Each number is 128 + 32 x the weight over its row's rms, rounded and kept within 0 to 255. Layers, rows and columns count from 0. The size above them is the row's rms in percent of the matrix's.

# layer 6 MLP down (transposed), 384x96, rms 0.166, rows 91-97, columns 0-95
size [112  93 106 103  93  98  88]
[[114 148 136 120 143 131 176 126 148 143 125  88 147 113 126 127 163 108  86  58 107 126 132  93 168  91 188 147 108 161  27 199 180  97 161 123 146 131 166 115 154 102 100 111 108 108 110  84  98 148 113 144 201 108 140 122  86 103 123 195 131 128 109 106 148 138 168 164  95  91 168 132 106 144 107 119 159  55 138  68 134 104  89  94 133 157 131 109 132 174 104 130  95 146 187 135]
 [102 185 125 145 148 167 134 129 126 123 134  99  53 136 100 172 177  95 113 135 139 126  94 193  81 139 140 190  93 133 141 124 158  95 150 194 106 105 168 120 113 181 159 109 145 143 139 161 178 167 131 115 171 169 133 106 104 173 102 118 173 152 147 127 168 113 121 127 168 205  81 113 143  89 218 139 127 142 129 135  80 113 149  89  84 124  97  86 144 124 137 147 126 176 103 102]
 [195 134 125 127 119 155 105 120 201 109 164  98 179 155 163 120 134 139 162  80 153 145 154 116 158 177  86 121 139 124 129 112 158 103 153 126 109 130 153 180 108 182 147 126 144 146 128 126 139 104 148 138 153 131 151 134 113  83 139  90 159 121 121 106 102 109  97 173 153 111 224  78 164 121 156 178 218 101 151 153 202 189 113 128 146 134  68 147 133 174 136 163 110 123 170 155]
 [110 164 144 114  99 146 191 168 173 164 151 161 154 158  49 178  51 130 120 198  89 108 129 144 178 109 143 121  97 148 125 161 122  94 138 142  84 134 137  81 108 160 172 144 109 120 155 125 170 129 118 137 121 130 194 136 150 144  83 136 164 146 120 106 101 190 110 155  99 118 151  97 153 152 133 112  92  77  66  73  60  95  83 160 150 126 110 113 100 136 100 141 131 107 101 113]
 [144 179 159  76 112  71 170 104  64  48 160 114 128 122 134 113 138 159 213  77  64 148 135 140 131 147 126 129 110  97 100 150 128 154  82 106 160 152 123 153 100 157 100 182 153 137 136  80  92  70 130 154 128  88 158  94 128  82 157 120 160 146 128 124 156 163 138 101 163 140 141 114 115  54 136  98  71 165 106 116 145 140 136 140 144 115 162 130 146 128 175 164  80 110 184 125]
 [143 174 110 122 138 167 181 118 101 116 117 146 147 123 116 141 102 110 134 195 149 128 102 110 149 169 120 141 117  95 159 183 126  97  88  57 125 119 140 149 123 128 134 104  66 110 141 166 137 107 129 128 180 169 156 173 195 124  69 104 162 148 217 163 112 127 103 127  95 156 115  98 192  96 135 149 146 188 115 156 129 106 138 148  69 124  88 148 158 112 183 189  92 144 177 117]
 [ 94 154 128 134 128 130 100 114  67 149 122 144 109  93 117 130 147 161  77 113 145 165 128 114 146  88 133 122  97 134 112 131 123 122  64 150 155  61 109 143 109  94 116 123 112  47 169 112  91 147 123 123 154 131  36 152 174 114 168 111 150 102 105  98 167 147 101 158 141 126 123 143 104 144  89 168  79 163 199 161 118 146 123  49 114 132 130  45 108  71 109 168 123 100 141  75]]
# layer 6 MLP up, 384x96, rms 0.177, rows 92-98, columns 0-95
size [100  99 103  91 101  90  93]
[[ 68 134 130 169 141 132 136 139 154 110 142  93 123  58 164 157 122  85 153  62 117 104 149 102 125 124 127 112 118 185 134 146 125 131 113 153  98  85 112 107 122  80  85  75 118 126  63 171  92 115 176 143 141 146 157 102 112 131 133 143 181  93  85 100  77 200 122 186  89 137 131 119  93 154 104 131 159 123 164 121  57 101 170 154 139 128 110 142 143 111 140 188 104  66  61 128]
 [124 131 129 151 143 138 132 126  69 152  99  99 124 140 136  86 104  82 164 139 163 158 123 192 101 121 150 141 115  56  88 149 124 120 197 114 116 144 148 169 132 178  98 133 104 134 107 147  65 182  96  83 139 102 114 150  96 167 121  92 118 155 151 197  89 139 155 103 154 116 181 110  83  91 136  98 131 210 179 126 145  64 173 125 129 162 185 139 163 118 182 136 131 141 111 106]
 [122 198 117 176  98 148 107  89 197 125  83 130 104 146 155 102 143 156 145 139 125  65 166 112  76  91 141 115 119  93 114 103 208  95 138 126 118 122  99 117 172 134 110 122 163 144  91  90  87 146 107 150 125  78 181 141 119 116 126 184  95 103 137 146 105 107 151  87 197  93 120 165 109 146 151 159  66 124  99 123 108 160 114  89 127 175 148 182 140  81 148 101  65 141 169 134]
 [103  86 101 131 118 164 120 175 151 116 122 166 117 198 172  80 127 121 126 141 182 166  59 136 115 123 122 160  95 126 117 139 198  95 111 115 139 171 152  99 131 130 150 107 141  99  61 104 107 157 168 146 132  80 123 153 100 153 153 208  93  79 128 113 152 109 121 142 144  88 113 129 160 151 100 142 177 130 158 119  99 110 184  90 187  95  50 148 121 112 113 196 134 135  92 141]
 [ 54 148 125 161 143 107 109 131 125  98 149 121 143  70 182 101 108 123 114  71 143 140 235 201  82 137 142 136 129 179  82 118 120 105  93 142  82 154  85 119 115 180 112 133 178 145  73 149 143 115 197 128 108 162  95 121 121 149 156 106 127 121 121 132  86 158 145  94 175 147  68 116 124 176 149 119 162 117 150 116 166 134 130  52 108 133  92 125  94 111 140 139 133 103 101 115]
 [169  91 120  87  62 110  95 137 139 147 140 152 150 143  97 117 118 100 172 114 105  94  76 110 113 153 122 125 125 149 154  88 121  81 177  40 122 185 154 149  91  65 164 123 113 182  81 168 128 187 123 137  65 124 162 100 111  97  89 117 121 121  89 156 109 106 127 134  81 157  72  86 136 120 128 181 183 111 114  92 105 140 120 156 119 103 126 128 120 126 128 178 167 101 159 187]
 [128 175 155 132 144  73  99 140 162 126 109 132 116 157 140 134 148 199 100 126  78  83 160 143  95 112 107 127 105 173  99 187 148 169 126 101 105 102  93  88 106 134 200 128 140 127 124 144  51 126  97 123 132 158 135 100 142 122  95 106  77 148 112 140 177 227 135  82  91 140 147 139 122 210 109 122  90  91 121  76 119  99 111  81 158 129 143 186 103 136 116 127  84 119 154 112]]